Weights of a small transformer language model: tied embeddings.
Each number is 128 + 24 x the weight over its row's rms, rounded and kept within 0 to 255. Layers, rows and columns count from 0. Numbers have three digits each. The size before them is the row's rms in percent of the matrix's.

# layer 2 MLP down (transposed), 1344x224, rms 0.0551, rows 58-120, columns 112-223
124:136125082087104153129126086119140108158120119149139142139098167143107159116116099109098134112140105120148137120165099084131133130104125153125114127105142139139135107074174143128102147106146135140138138100123152125143157122099122137122133096133102144114124085152128125125165077127128114141147144158127128131185120111136142100139123142133
099:164160071082123114120103120140113112136135130129133140174103131092146143103147111131143138121091117134100121165084118162159047129128101181138126108152106163130100130140129119135134126153138140118138135150123156128097143132116074126106137133094154100131122130159109114095135145111149127134116138168116133159142119128129176141116112147097
096:097104092150110122089153138191142106143119115120108164121135120138094149150109125146158126129137156102142115133180130173109109147105119103105138120124107128114049153115126157116113115138132093135158161153149144140139125121138091126140127128129090118118153155140118142137070166133186090100103088111142090129130136142109112107136147133132
112:133112120114131143094120097101126165149081107133092140107171140131160140121152122109150143170116132128123106125172115116155145138144136156101124150159098142149096111092102149118079130136111133146105099143119153127099137103130134112126122117137136120133138127129161147130108084127128110138115140209082109129161115075131094132153127157151
100:082120058169106115126141177111120127129155151120120077158117180105104168124153138137167099128114128128148160127145075135110180177140105109128118145064128121068121127122077083126110151142148120096090135117152150150142154101107093089118197135094149129132127098167098152164109124147128098134140110116126146142142123120106105166107126129104
096:096120089150112121151125135145121115110160145105119102101132143158104125074118123150091147123118161114152139128127117106164145167115091109180104118152123201096099127128125158160166126134098113156133105132129090139114103117142089087156130114099166118130118103151126126097119145137137157157105132124099153135147143148132127078166097103123
112:124141106102139104096142086071103081141141109118102147125115164124149146105128136134158132128115142172130102130107093114116147117147097095104087167114138146157104108116130074101124122100130110167148087083141128120098134147157189152123104136085130136103138069137146127133161112135160151132139152165126145198146117104105146141110108119141
098:139100139116131138139145140169117137114130122157149087112101137115149108123166158130118125133125090096130124115097125146149118147112122135158188187172115128126119148107092117132105117158099153135147151165163132177128097149144124125154100135161126120144110126132108124139180087175152140171084111155120161094119131125149136117097122148165
100:117129169109107110138134086137188108146149136144124172139121139111130161099123138113140117138124122119161091122076093149139148126112115150107131118108133135105137170168139142135120088156137158091118175097103122105101141091113182159157112134144129080095194156075143138176101143094148117137129101110108137117069130129092125105113108158113
101:129114144164114143098101116149112101132082165111145105105094068150139130167143123158134110140114096085116102109140145128091138131118116112133188141105087129112135122095113156119112106139113186086104121135129129158126124104147117110102136115153173131129124125142131148126109145123147162141122163127137080149111157114153117110118113138158
105:117121141144126131125143115154140134178103135113148133124165138126127093162118119126146103161138136133128129142123133102110141124122148150164115103132121120142178119120065123101147143150158112090142101122103144155109163115132115128129086126148163083118097106074151121100132117118106146129165143176106158138138160129134151137176123130133
091:149123123123084150145140127096141112119139129095127076136138150070123122093144155129127104138166116152137137116114158159139094101167130125101117123115166117123120133101137089132124194151145107132169101121142089129111113121135173137100120137159158161100155148174142138131100107128135123129103134168120153183108122120104167119154087134145
093:076121119111119109156110147078119107102129137124164120115125152126105096145165115148183075127140155115138137123099080139141152099152133124128166093089094183103126134110142145135110091117141108111141139102156099105124136104150133150124118134139128132145139122126139104123095137146155147116100064113090104091103105084072119098153148115102
106:130118137135161128132121174152127156127128152158099116141115130129130155136182143159114143172117134098111141150092167107129104111163108132168159130104125145121092159130107138143131153115113157118164136110123068132132193142128148118144105144152113125126087124131130201173075109085155124116121060134081123113118111100114111077115159112097
107:127124153149145163136154132153112129132105139099110145144126092156160152126115108127118091129119102134140128143122081154207120147150166090132153120120126150157132138128079170146148139105140114117145117114134126133119115073137135137132045068139090119123126146109093139137143137170092096130121117146085114138097136157148140113130104132117
095:106104127161123141140087161134144113138139120106115143136135133087144164106115153128110121159103215139104106144164080134110129153102129163096159112115117080143144111136162117120116126117082120105108109141122149107100117112113135151145125150132136130118119119114114102103162138123096114137097110116176144105133184086128140105132123123114
091:132105125098155142142102138132118109152084085132119089130172117143065129173098116140153066139184106131155131167116143105144097132161116150143135139077106122108077134088135132137101126139133185141144153098138115159119131139141149147122109132139141130120145161124165110137158119145103150128123188107107063122139081132094112122139141122158
094:104133136156106138131173128142105166121137097091118116139105144159105130153104135119114140142113090115103145104171146174124052144140140141094109109122112173112091130150157155136107115115106119140141145156120077143124086103137106102144134094114138137139111146082112086107104127108134107172109170093135142093149158093150119123121126152116
096:193160141161123141111126139091159112112107169083132111137134149089139067126177123154168129111144104159119146156124111175149065103119158114141144164145143115108131114138126117094117155128170169113108159120099130089156128145139145086124142133152116139119082170138152103143114116165124155136152116146136171131168116137152125146138144118134
101:158120146073131116113133118143139145154144148151167097141156084128116137110151121119117129125118062156113112122137108152133156173084123120140125130128131092149109138162138147160162153113168115167152129126150140127145112138107113111109133145121111157143104109183088139119097152103122138127113119116123128150144123147126118079134100131111
099:122131110130059149164105096081174112122112145151099146089143129132091089137121160086130162101108124087114096116129112106105144121118116132097136146146082135114137133090171134098134165098146096098139130132122097096139144150149146121107157155127120114171099127156118088137132143160135144099098169163143129124140125123103143158057096084110
096:147089117106087160071101110143148141117138128092080166120146123143123130086146145116133139122086093109173156103149095133148145147115161154156081122149136135143132163070094121158111178162110106155125153180112126160152118123103143093079132119089078114107113121110161106123140122130123116153159148116152115116149184132143147127139138143111
097:117177112111148164151160107129092119160119128102084123091126134153151152117096147085176105148182114143107138138141117120113136160119154110148143117110124123120116126142129138152077087117126150138148124162127154136137108177076101164126111107124087127147123099122106133147142138157103135140081134125134145118115130141148120158111144131118
092:136149077099112118148138139209116133079115172146162161123130122154131118140135130140123130134147124095075121124178133076133134108144141102150148119155108143138127137142135079150130181140123112108083101135126123189141120111157120099122108105131125073119112155116114138118131141117117160167084140105104119155125128121103125140174129115114
102:163163125090143155122144145084149145131161104121132114116124149151139148140122156098157141145131123144113142093136146109070132158124153120116089111099117143163140103121109164103139171132124134125018117154150084180154129109135129139127118141113103108116148127114125152136132123132118109134136140142187140150099131111117083147120093134158
093:107124082131106126159132141163098093068107119119135114129133164136150139146101124151095158112088161140153101173119138146160147127135073100107119158167121153141117137137123129119156140121088098133094168166167139147157124117167118122137086155086164150114109134140130108129138128142122096084108130134177114161163132119122137088163118112082
116:100119134143105140168103134140083075161131104145113101111144105117135113145151111125138119132133131107112111132127130162163132117106140114125132163153114103152145124123133132068115108140071089105175130107124114166143167142138158144165129124166157167101093100123076119135163143143141150124089125103149120162126084157128132184120144141113
093:141154137102175119166155145136118162109120116099091129142139099139110103115114141131133107149095084135141085123178101108139116119152132128111106100168095141135113128113120159132115157087132136126145118136086095099117102118117112149106124125096116126173150144088119144092122139159132138118100128145118112071138166154092099123122146103076
091:152118126130116159113110114122161130121115135125185131106090146119124126088182131107135075207106174094100115131100112140142119132120141117135146136104111117142126154151145115166118121086132133142123125141160160138119103082088135146120158133126142120123154111170125178115155129093134111134145133135122147092160135154151094111160089157155
099:118172104105130102106148124111164145198117113156129132097148160141128132139119152115170141122113133168125117158124176152122146146110159117093081165153092134139132098072131141142116120133114125117124141097145130171127113136133142172137113088080100130125131132148124108112156097133127137119119081092166130113108118092094107146119138113127
094:138104133156161131056107157145145165118106126112137108086148122116144120128124150103098120132173158091144117119126156135104135157117129119119100158130093132108121088124117114101156130166082127075184140130156114116129117167104077162101116139138102125161140178151140108133158112159131153129098118151140127137098142157130133140125138131098
097:134150120093144087117132139113085146108125121138148108115159123129124131133128094142118140082158108179090136078141113100165137131142162163121095127109119125103107141069122092121169140109152091122181131115128108140084137113086125120090123155147135131149133151150133117134125115173110157129129100137139149161124137161068141110084086175121
106:138133131127094142123133135132168157103109134089129159124132144132148116108136112092129110137098127115102121089139100129162120129145131133059138047152113135113141111142138115169100121167120121136128123114079085133151101117134176127132107088113112115137124120137116144128134100099115123165126130133148091099124090139115119148105125165131
106:176188123117167147154158091131124176124132167114133157109149124090096128157129127118107131123165115168177111124081155117114132148149092133088138113158125107136124141140125176177143145133154171120097156187113127119094101127151134118142121114160125154144154142129084150116104134117151076122107137098166080071126148169123117121140143159129
106:105130115123152114124124108132162164133112153094165133108111087128096127152121102117161138139132091121119124126125126145097133102136092100080129128147113158108113115154108165157160135119107122191120100134102165124076109113160146147137108113127113071131138134131136076117125129096114149120126092088151124130099137133121137135136127095098
097:109130164130075126134112133163098129163151159122103110145128117105114110110122099081154117131100117127102148109108121114127168120133113119085098104124116152141086165135135129124114168142133085106146135105163166144123135158155095112134097093143137118133145087124128151142154156094136103129118120118161113085192138095115149142141138182132
093:133090159121088161115121132118165098168123123109143166094130109080156111122095102112162092156127134122139089091142159170110151117126126126119144123131094142136125124127113122156112160129109098136167151135095138139147127100146140164155133126131125157143137105087118153124129192131118150141131113074130100112113146158121178159111119140130
102:150154116135132137146135148135126119147151138132108093148103129165120113157127186168113128116092134138116150135163137151119145132130160119123121112160159130115166115111133106111164179089181128116066112117146108145153155111130136187109116100152105095116113175110114124122136082140140116163154119142145148123114133092103122152118075147127
091:127119144155156136097119127146147108163111126157135104174131120151118150115140121116128162096112132105159132161143141123130186135130166092148068147120126119116067113090159129133141170139124135178091094150157165134117108140145087138126083143099117156147147107136123125144165144129107123136160116108129124119132147132093130084134174141082
103:137099148112116133120124122193096082135145101090095116131077140134121091187111119160112138123106120114081116145110159101122115118170089123116124110130150144109071098146101107138138142146120124087103157183102108111135101081120143129153140114125120073142153158105110145127102123135109117117135144131154133155070173102143073176109141100150
098:148170131141104147108171117141115124127101140134133141158082130099125165093100127100119126109131121141165151114090167147152167211097140135093113095129136160148132135119143116168134099113145087118149153125141131120108126107124169135158146126113149105147128047146118140135146136091153100113108152122171122124107076135125075128131117113136
098:129114117156122111120128116116174118146089145117155080143181129129125126144136135130120179113176103133123152142103138173143172103160108134100151113114128129138154152194160134126129150080105121121095163128114151125136119163150106169153149170105133147102112093125121160141118130096125174086077119125147117080140099166144153120159122103141
129:104120086106148109128113094112126154116110100135127102176125079112159127118135123098115120133158139159145135092120121077120141133134115151162162146105115134085110081086171060115137085157136185114147092159172176121134123121114111080123115161140111144147116095138132139112212098157147136127173118154102106144137132106129117102159098138116
105:143111117137131098131155109102131125167095178087107119147113150124161134135143163134121159115117107157166140086137141122111169091125167128114104169161134129116124125101103088132123145138124110137129115117124115113129172151134115195120143140060153102123115122137127129119087114125119118155119148154133166166127118118083138159095130099155
092:134137110135140093135143130140071104125106173114121117157138138115123151122095099129128179138139130129105133113160092191155128137119162111108134130114137128070088134064174156092092139142154109107133108136113063117123135107157132143125110093124151100111127156135157131080097132129128122121107136108123096182130121112109127124124154128169
105:128099168140142173161142115099122122081155115071121103126125123150100097139124102178136129149155181124135128123127118121129075129109112148110126133109118126076121094147120144127126152116087166115153114143090106087144118082153147107128125124141132122128120115093139127144137094093156099131136135151165115092184145158140116142108128165143
094:147153102133152148127111098100103129104147139150113158091123128122128129138143096163156108125165127097099117090122136130111121084116111124118167130099125085066143136116098098128139127144163149097126149142139114103159118114137118115126077115155136089158135139127126113124084129133140141103149130118134100142136105146110127131139134120092
093:104140136068118124195128120118132086089127142151100094092151133144148167097101121069104163112096132150151137172129134107135148100084127162120092111115107138143175119137111141115105107110118109110094108135122121132131142138104137077144165149112121092131099131165117125141134100135144064104122115131106155120158138123134170069117151108093
104:150114119151099136128099136118124106161127160123146125111092152141095120161103141116109122123128116095113170132102094089118148128119065141133154128089124117104111168167126150118156100095158130091103093173078148115139125146178086130125107130124157116123123129114162167121112122088123115148112131144080132100115132129139185146154159120161
098:156135103102138126125079140151097128170134118120130119142153133118138178136135122120134140139177118172128130171152143143131093132153152137120133154114140109131092110131109127102121142117129162131091143129145154115187143142132129132152129167121094124142158088140127132104165083115094124134173110156094148083157148125083108108109107129136
093:147114126089162144113137103111106099170152107135144197141170159155133157155124125144106159100146127140133143082166106131106128118142107143095119164129147116165115158110124136143083119133125120141112094092151160117134141160106131132149100134177126109137166124082107154141109115114106150134133099112124102145146146142139129189157169091153
087:116149086129123084117144153165126121092160135127100118131132143113121128155111169134107105146124171082118109117149166176119154151121134171161139152132147132126123135136130149108125113137160070156133149112173124106110171130134109124108122115161108159157125126126084104095134130109171130130085124134132121132197140126146065096116114128124
102:133085174136119121114127124143145074135099133081152146153147142158137119112113156087164095112141156139184110111150106127140147128147090136126098129166133120137120106139157167109080185143159117171128127116122154119123101119131152102140145144125123122071093105138125093121150151098149109097116144079136121094156105115159119097110133128107
104:114096141129087112143107091115105102111166124099164107157092139142144132075101139152102158171087122122157128111135118121125154144127099097116126127125122141122130147156134079133120120061135126109132130119136131113119136160159120132112130130099106125122129161110166147144133145108181122098134129125119148129145107098161087131156148123121
105:107137106139158136112129110143080132107100108111105133124117147159118160131152139143163145149089138109142103134159160143085098126159146120091130143116095106123140100164176130082161115153103105088154143106183120088115159117094118139147084163148159092148183138137127123159144111127118105101126135132124118120089122102173142172131091125158
101:139147136124152124092162102130151118190124141139181111106174132127125100122096098147137145111125120125113089102139123135112158178082151110141122104154135142145121150156120165169107143142136119101146179146102133144068102138145162156152075127131128114144188144134136128157112145125085141114079146131115132095097160119148130148116150100111
097:108094178134145099120124098140141078167110123145118086145153120144133109131100113122116119105074138110132076165128138125103127149144157150119092126181112120145158107126123145161097172111137100111169106102134094106098150149123161136158109071103109144142173199083133137125114120141140105126157142144130120113131118122097138134121133136157
090:149172101127105137138114086140102127140155133071102085142143118168096094144106098125122112093142138128115101098130127144097134100134126107092129123109127108136088132167114152099126112131118114120153167100147082156120120122111093139129125101161149122141156122118122130141118116125167148124065122130147121100116111087093137117152177105103
089:164132123142151145121113138118087112149168151117119161143145130151143117167112134159105126152140130116133121097152113133123095144154148144112121135083091177115138141151121141161146174119126111129158128135166093117141133129112165090151108106142167089176131137131090115146120160085114144149079121117097109114152163106089083152165119159118
098:183127116144144125109104141121145116108130103127131164140120099121153127126175142137117191162110105123081112145129124139105135117115140113180122169154107132129089129105112123114127120123116144144135120130136145142135120135123139092129161085163167121149148121142142110105162145125151133171091169165065138115098114068118129136088138159150
097:097164094109150090153089124130151180123103139103139177098091133084121090165123127172128116126136130162118097094120146156107125115127112175147112116148128113117104168112138143168157144157167132139151125128163100131127153091123107133134147110160104105159126132111086111105114158131097169131124148137166149085149127172133129125132128154106
107:158138131132132105118122124143065106137124122101094120106114141131159141134147127159150109111138112120139090104107165147117151121118135128164130141176140098062133094094133167132116118128161133104176127094105134118156144098120111126127132085146159103116136105098101160122175141168118128121159116107117105132084095126152149159116094165122
094:116127094113147092154110079121106144157103115124156104144137176106122076158142070132104117148110122115105111143090120124112098135161157156109112136115120121115130115140114199144094145091144106123132155154143130127099113124120096146117169125145106117115128121129139091105146131142142094099150112087087127094159094113125131125123115153119
# layer 2 MLP up, 1344x224, rms 0.0551, rows 59-120, columns 112-223
090:129158140153143162143106087132124104137126105110150117122140164118172102141151130102128191151127132106153118152135129146132102168153118111146135166135124123145087106141148144176152171123099155102135123117151130122115173185159142137165087099119134126113128127132127147111108090142147115111086144142150097133120121064146113097119157141121
099:108139137153147139132116119095159147149113164100154140105132090131112159068159146128122124101105168136089129154141126120167116122147109169116154133141109113115150143096137137131153144144137121109133134119120138125148129140145115095130121179173152129108106131089127133158156124142115141129140116137073107126137094124135133150119135106187
100:070145109124096128133113143126123164078109116159105112132155173136086165137142117127107095133130148110149097162168121098159147122151157169145116127151085149124169096146157140109089104130144145171134101123106108135084127108167135132134170146150108161099122099132132160126120098114125122149157116132129130111137111130147126111178112144102
092:085114130149167120102111147112088126135149094152136097145152133141116150102188109130116111141112153129148084150151108121121127133137124147107128157106156116119133125138121090115170127119118152115112116134173119096126170142134088174151159110149160170044179129139105152100101167129107136140129120154151120117142138108114127145168133143120
100:106147118073098143091167102138128123132154123188122100162119133122098140107108154116099118131147180148130107122118113119127156129150191162126166123194099114144127101076086182171098121145130140093118148104128143143116135096110104117122121125121118118104138124119145155109126086136138087132120168124129159131101142096119101122102101090091
124:123155134158120115136139119153108094126132090121127126131109104116123124121191115080138139136166099146096093104121119145116148113111140137093111128138111120157065097097120146091142108157165086117126107142126086099131130163137135092108137122110135153152106159118122132143116140137138127121132139126122138144155101111088112122170127079150
100:143126170129125127126176091117145118128144157103165085163128120142167124131102120094115119134129143144114134172094146098074145115132188117100127124142136134177141138179122115130150136132146160078095087075083147114134139052128109134101132136111123110145157137136113131158122145105141150105119113105124138128147097160171132117181176113125
107:113120129190145102142137122142107118146137114144105179110160100120108123143154173139149116124132188149144140129178146146126103134128137166179140144139109152117152125147100119120160172150128157124155145119125168125065124120133120173160149126112172142200119127134131136108128149143114106103116132125142120101154132138153087176139142129167
108:101113146074104151138142146135133108137107155100127176102124166102089107130134152132117149122129140075149143136104122129162130111108116151190127120093131142090058150121117098125132089122134116169116140128121142140123162129131135100150132102127163135139095124143173124113105128156123161144111117119124072119105141128109157120154146162145
114:141157141097128164140167095169080144118126128089131116136157109115119072132133186128121147172104156115136138117144140129149121122118146094152136136128116167110150154124132134128121119120123132114100127145096148149077120102099110141162137148090149139148117182156105098160170141141128171135112105162150158119107147132185179130152133098128
089:126090097135114067106098148130124126106117161145119152155130125146134129156167128120182125118085124171121123152112108124109140131086139122123156142130149093111114130155147140123163101140115127127120124119104144126133120153110105169101113087100149167151116100097117119117121156100176121150120089109108089125134092127150115137145154121163
084:101120102142128117129143076133110129081108110092151123178151118152094147156102132147101137128136092107176125139090140106117159099144139116149115123131094129127149148148150156146173108115142127146068139164131118125103140126090124146139162145171124147186138097094167126100155123111120100149129147144107128121139164131139112175148142191082
111:091113147120160116128112106097112146164102095149134123136099103078119109121130166112169142137129142145127158107112143127143158161140124108113120111114092146131131103159102095109165110125149136079163093110106147116145109162097122144136073168157152132121140146140089137132164161134089134125103124105130124092147091099155132139119115095139
102:163123127130133098114143090130159133127142109074131095114136151139125149119125165139128125158147124115125143147121139129142137168152116169141107106135089148166158128131088111164095087117088129118176123134129177157133131121133148120148064124125129130121183133128103133103145093132125107088108108140097114144163115148162151131101078139153
086:059152167145153126104039109127119077133156124104148127083138111172150119102077162139166170154161144145135099132129175136175117102156084147161121150093126129149087110121131109125130167133146121144137115144153113150158095147151111091119146157149104138108101107148148150099095156132120111129119155126145145168104164069139134138112130124158
095:118098099167133113094124131141148164153139173124106164142124151125149126141114159100150152158128116173086124158164115130110126165053165151106128144142157116136136116154133095180147132127142116127103061120110130139144104161114131127135091111133063141124107109085101129116113101136159129095124114150109154149133120119126179128117130140174
098:133144126140137127123081096130107142113121128131138134103121098119136138147143129150082112167142111109077112092142100125109163150133121114107118109112153107134170123134097141156115138138146102124110125112108127138137066099128138124093144159156129130108138145105139159155144110104163092117147101162093109124109093134075129158118104157108
083:116130151129142100132132112123126096142127093105124162133121132108117156105102121102161119138140150131083155161157098132098098135078099123125164126084141129117090151131100132131093127164122128164169125162137153104133112135128133117183107148108094097130153117151121086081159127121116125168091119136181153144103129154134135172114139127100
113:160117130159134131100083189138136117145062168125141145124112129111169107110149143146116130121171143150142131156118155104136089123149144097125139144124130126105131122083125099109154113129155184119097131123125093128135151108216136126132164147106142133119156164132141156158171173110150157124143157169133124134097128153156122132115119128179
088:103161164086109150110085088143162108134137094154173136165122126101106108154108118108130095129147122111131098077148106155109094128106145152154124115131128133169155159144152166090136107138156085130117105105126133160105151129195099135150109133115132136129142107151082157125114076142093140088144099128095131125120105145162117161121165144128
102:089134120122164160080108101134139113100130115098137140132144158179156079167135143162108115119193157123151135139157144095137091085142156096125123168137093145164115110172113150107144117135130141114113102133137133090117140124161131156129184179133159160176152103131095090162143110102131149114151135141115129150083081102193130168117107080133
095:113147138158083147092133170103155120104111150105130126111124109083126153129165130094067144093124151124119131135116129149156184128108126126159127155104153106120130116140151130108137161105125103120110172147116075139099098104160088104170174092115115133109142115139144124137102128154148129138130116144153125080122185149090152115128118171162
090:119132158129100089079117098136165140110098135124146160131175113135114171148148106113095110160124151136118138080127117100122126153139165099119146171120146111136097140148116095128116106138154130130138116142133109127159104137082119091149136133152141142144112103144129117121129098151135146106116123156113163110140128087198117160128107129126
105:103158089141146116147109126118089163127116134138136130111107170138152096133139135120141169118092120089150151155172151128154164167169140111150120123087109120162144119108126086115098069101141099112128085097125123176144129151111157128099091141169127124112174129100128121102130130125180122147156129114161073140148115133158101161135132131167
111:187189126146108112124112117118150145120131146172128137114147094124093168124121126124094151159145076114082151143167172148091144169125113154128154103161170090161138119148119141148097102139127136099160088152107152084131166123108161092141135114177127144107074170141151127148119122081172126114150089110146167117159131127141107161127130129123
118:140135123157131103121140118137105130138124114154088156138121108117096143171116141135126132127117116139116097116143127137147100132135110122094160108157152146118101084144138131146137122137127081171166098147124147125129129165161132161124128139137120131109102134147175137102162151117109122133198114153101091145174145155131131166116108114163
112:100093122141102123057097097133123102152126115124104137087079121114116142140158122149116100132158178135103172119119181163138179108108114139121134154093146127111174109135123097097153152137154109130128112103138170145149147116171146084116164171139156138109142074129142112187131119112142145127138142125131154157132141105178144148126126147157
087:101168138195157170121143126110119113117166145113121147129179107106162095154124153116115155118146128158131152136135150166149095106119092156109138133163154144141107093137107110154124143108133170098135147116116164157118096101112118157142145114127145140121157101154107100106139130120128123109155107137132143173112126124160114133167138160133
122:088123170125092136133145113162142131109114100084140136135076069133132149145072084113131131162133144114135116155118114082135149147105142106154149126071133154109122153176134144099132130157151085145141145155131090107153127103116161097151104126120120121137099139132104112166120121151151139104141151113147119120124143148104108124122163138148
102:111122099107119156146123114149158092094170105127146152135116115121129137122092115093162070141106153116097141177144129129141147115126124149111132122132138054121149121160106164128107135089162137134133099129097087141134147130107152093113094161086097149107070086113132139138105121071111144136146150126070106096140136110127093119115147091129
106:087118140131150142138125118161156130096161133145124141149093124109106137143148120100117127145108134119103114111139136153112107131109086137132147140101136131105170084147075130144130105141150144190117093133080149091137109148126137126144111114130142140138139095148114093092134148091118112135135145135158138128148144121140115160130110133122
114:133115139073171130166121160102172155113125154139113115150125119091098090143101141155126090147126067127153093158125104144116154136162166106134138103152139139163144184130141161098123087109137157130101111136135121124126108156079134127117140133113105130111135168130138100146117156140105114160135125144140115075136123109115083125115102085111
102:077139141135118127141131083118135136125135111101125142126161161114135120159135123096112135180118140139108142111123129088099158098152102146136145127114162128127121130104168158167122178141130121144142132126108127166140103163076150103140125147178100124115159179096133127140168114127149082125143156080119141122102115169130179136124135122138
101:113106146147115143156112103148118116107182099117129141130130195162161123137115125120111165114128157100141140108131155105099116168138107097098114115152122115159127123133129124113090151082151120161183092169145123096160150125134117090166128137133099118131132081150123146149122125125161119147123128123103162129147108156129132154123160142171
087:122081139112126134114142142113155094098174112143140133133103166107140109120095159088136122120117142126153115143159131107106074125124138089103120121115102171106149106169121127081123123135152119129136116162068130112114161138136110078107126145113125133101105164101112142186093134171171105132111128135143119129102143117166098105151119123121
083:155096099142121109096131109094105119138103138127103167181148129153102105168142114114128121149159085135099126157128154122128128144151134129133121118130092118136140135152124127145162122145156102110118099110134139117144144092129097142114122118150093114136149118133138107102147106183134103133114139148182141114119131134139108093129135118113
120:146172082159126127118123140131059140105089129134141135136117108129134168152190128140115101113137144136123125158148128147179098130140124140120128134161114163096166132087117097130138109113117160122116111131152144156135169126155133163145154075116165138102147162121146145125137135144132102142171106123138118111119133110118120097196114077195
095:105140117123124095118086105103149130138128127116120150133142159150089134151104119135138145112130146097146149117144119139112108125189133125094128156173091113156114105088106156133145163169182158134116132110139120114108156153101151097173140125148124096128140133127084142104117139113147139117108161103108105124100118116136122156130074180152
098:112079110103098118131129163096135111150159117150133157167136096109142193102149120101146165146143141117120142134110104148103106122063149124152173113127155156152121148087107118140127155145140101110129132103135129108132127151101150142127103129101136131143094100156148136124135140145103138199147130125119148132163131121181122148077123097099
097:110119151132117115176164160147122135106151091112160119120108102135165129127106150127171116135165098135159107134135118117092147156100137133149136107137120129138131121136130097073115086154139165121151084115122115098139166085096139164124146098128141139176109164156160100092124197151126114124156129161117123117170179153110188120132118180116
085:121117132151110119116157143099139178142116120142090140110164124137139137109138117118144125113146125127146171128165164171133117167146136170143154124155151136147126157150152131130135073104134153096135144120172186154122114147130130164100171132097105175108119072105118149134098164090120122122117119131135149095144092090124112120177156122140
133:080111160143123145086093138117131176099151115147159083110168118180158167149117127097127140147153119080137105106140130104093089127162111111126134122112124160138122143145140112110147124118077146126107122104158117130135146149081106120127122125096134112120166107123103131133169124164151137116156181104080114098147105184155092150177166135145
118:167104124154099110156129129104102133154137117109077135090115060095121093125138119095138106178148146117121153106123116103158147076120151086115099113120173098152095138126097125136090145156118143099142129132084114121065124103133145105134104124128153155194128148142120123132152108133135144138109157152176078123123148138117150159136146118138
087:108102132131144145110140127138141131133162125151115151141173120142112158120125142107103103143062115143154113122159116107157121162150132110108102159123104145118157120172138148138099147129110142145086091129109095127133139132150108131092149134109123164173153104126130141129132133140074123153130149137114121111107144112163099102114160103145
113:120148111115142151097133114134104138162124124130146124111136084136176159112119071102122121097125157086113113134153126114145153182136130130140118127088105128137079141146153119139134124155134078119117111093129118150123139153147073120152147089133165133171096109077149133102102177136144171116148117113116097099161101138091110195129106122101
090:117145099134155125117133143147099143124157112125114106145124094084139138098177128095107123114093084138114151148159103156132145107140099142118181164128139110134123128162149136158085115136133097135117116124079151145135121157150147130134137105140155123147130089121154141116120108158098130117123185149137154133103146096146154106134136109183
094:146144074125118136118100140153170119145113113086103111116147122112158101123138108154115162125112122147119168112085136142175126174176107097132113131160138143174091125110087154129114163099162115160113110120124148110132147120112144125172136127141112136116163163108109145138135128170117126112130101142159118107131122084156136147174131128152
108:146128096109127127143126145125159117114165117094125150136120128111123131085125114153166145112104105117116091132137148148112101094122113070138150133159166112127142115134103113100094105118124163191143150123131157112121089102130190109135099148140174141156166130105149120154137153122091098176115070145132113086072127114119065113141113108124
099:108133181129125110126129167138147101099093127121121161149148086153135108142132129105127153085123108145144081162087095103115190154113127130153163122123113139106113087135135110123125097118144111123111128136100093122114117127158144113127167100120125115111087132137151169120076104104153160154123113155137134129116163136114094117114170098158
084:146139158134083091089122152123076154152171138139113100152134118116109121161115121098087153133116148141121114137160126142173162120115172140141086138127089183139115136109126126163085137099206146139130089109105186135164128130094114155150107141145132124136139104105117088133167124147066139144152108149135105148156116118140169119083083094124
088:112080110107149168130106100110115160090093114141125142115142122135134160092136125119128125074125177127112082151141127158185076110129098158134161105103159103143138132097109147141132147133146142120132131062071135147140106094151145095107148117101185118130111105085117116155124144122128103105183128132130087146097120129118153165133095125116
096:109134098155123151127105092124167171112175100114115158098112160190120111150133125093155132116140161130175123117152101181166128118138163154182132115131148116169130084126146097125129180127063095147192136133199150144100152131097136144095132106120125116151097117110098111128140102122089102120146125140098193123118136121128144138123115158127
108:146126042136084174151126120172119141121134105103123151141127115119085137102126131164142084160094089169124135135123150131127116096141108136140140184148148124101145160155151128147126111073132123128127132126142174114148134097130153110135093137123155155129125117140081140115125129105165129138094155143144135167132120123098156113138091127140
100:119091118141145149147140097099113094093125095168087113132090149132096101093138070122107090119142127100130148143146133142125126110134117141124147076132141106116114107130125098177118129116121136143155117096114140117121182100150154138135105114148076173151116147133138156130114087103122149191160137120098158131154161111129109107125108137136
114:139155132166080151145100154104094173121157107146122103142128136093122156131181125145101144139182127103126132134103117117104138159155152193112133160150153110140158119119097134120124149153106121131145112126101115149147127144161121129176170151136151146112110152113091164109095131069165150126134077125156143121166127161126093144152116098128
091:106138175099121125134127140136091120107115067123137097163131104139112138156110116106115133150138127123213128149147129173152108150141131153120085172137108133130112157157110170130101129134129061145130084129107108127103104146134151124105154103099110101178093129115142157104114118156138108124115183191153146148139111163108149130143119114162
082:124098142141148174105125110148136134121103129159124122097128129127162109122129138131161107134106098125155139166106124164139110105146120133104123111139106140083159112160186131115152096081088116081066097120132154113078123113163114127118129138110121094118130132115143125158124127107111162129129106132142135107138084100125132141136143168126
087:103111108124146059142138087168150113091144099114176115147127103143104126130145135086166089105111147103117124148118138132194145103099148133135086132132156118110145101139123147124122113168150127146129115133078166121107129134155112146135137164088101190110137131123131135130155118118122125165134132109138118109147128102152116090160175133149
097:125129133094135180144129129092186084116127091137135064135113142162118163132120140137107101141141153100118115131144107161098108136146143135134132121101156125163113112146129130109128135105120110084144125123161116137153154187108130147140170107120133129140135144145141123155135162158106124138137118132116111097123128120126128122171127125105
087:083083103146147126182144085120144153112101091082181130122167124084127082172140106145130124134108181128125077165122145151128145090128120184107095118140143162139125157155153121182131155101137093143126133116104176103133113140140116115159127136137138136140098066133132115146093159128113104131131088096112114117128160093130138109103128159144
123:117150135143130092146135093171114163143134121072127125137125138145154124101101127110115129115117122114102139126123147135146154113154127151137150122081134117118201154116133120161068105105145166155158112084102121134122094082142128128149110122124141113143141097140098168138171114156111152110161122138145104140113124157099125185167128122110
093:143121154127145180104114101099129101109160136115141099108098109121124106086119149175116103157123117090140119134121156125136152111126093084107121109099108129148136108132145080140157118164106148139094093103092098153171157127164110143122100173145116150130127178115099184139148157078119132138132136122131148150114122158117122108085142132156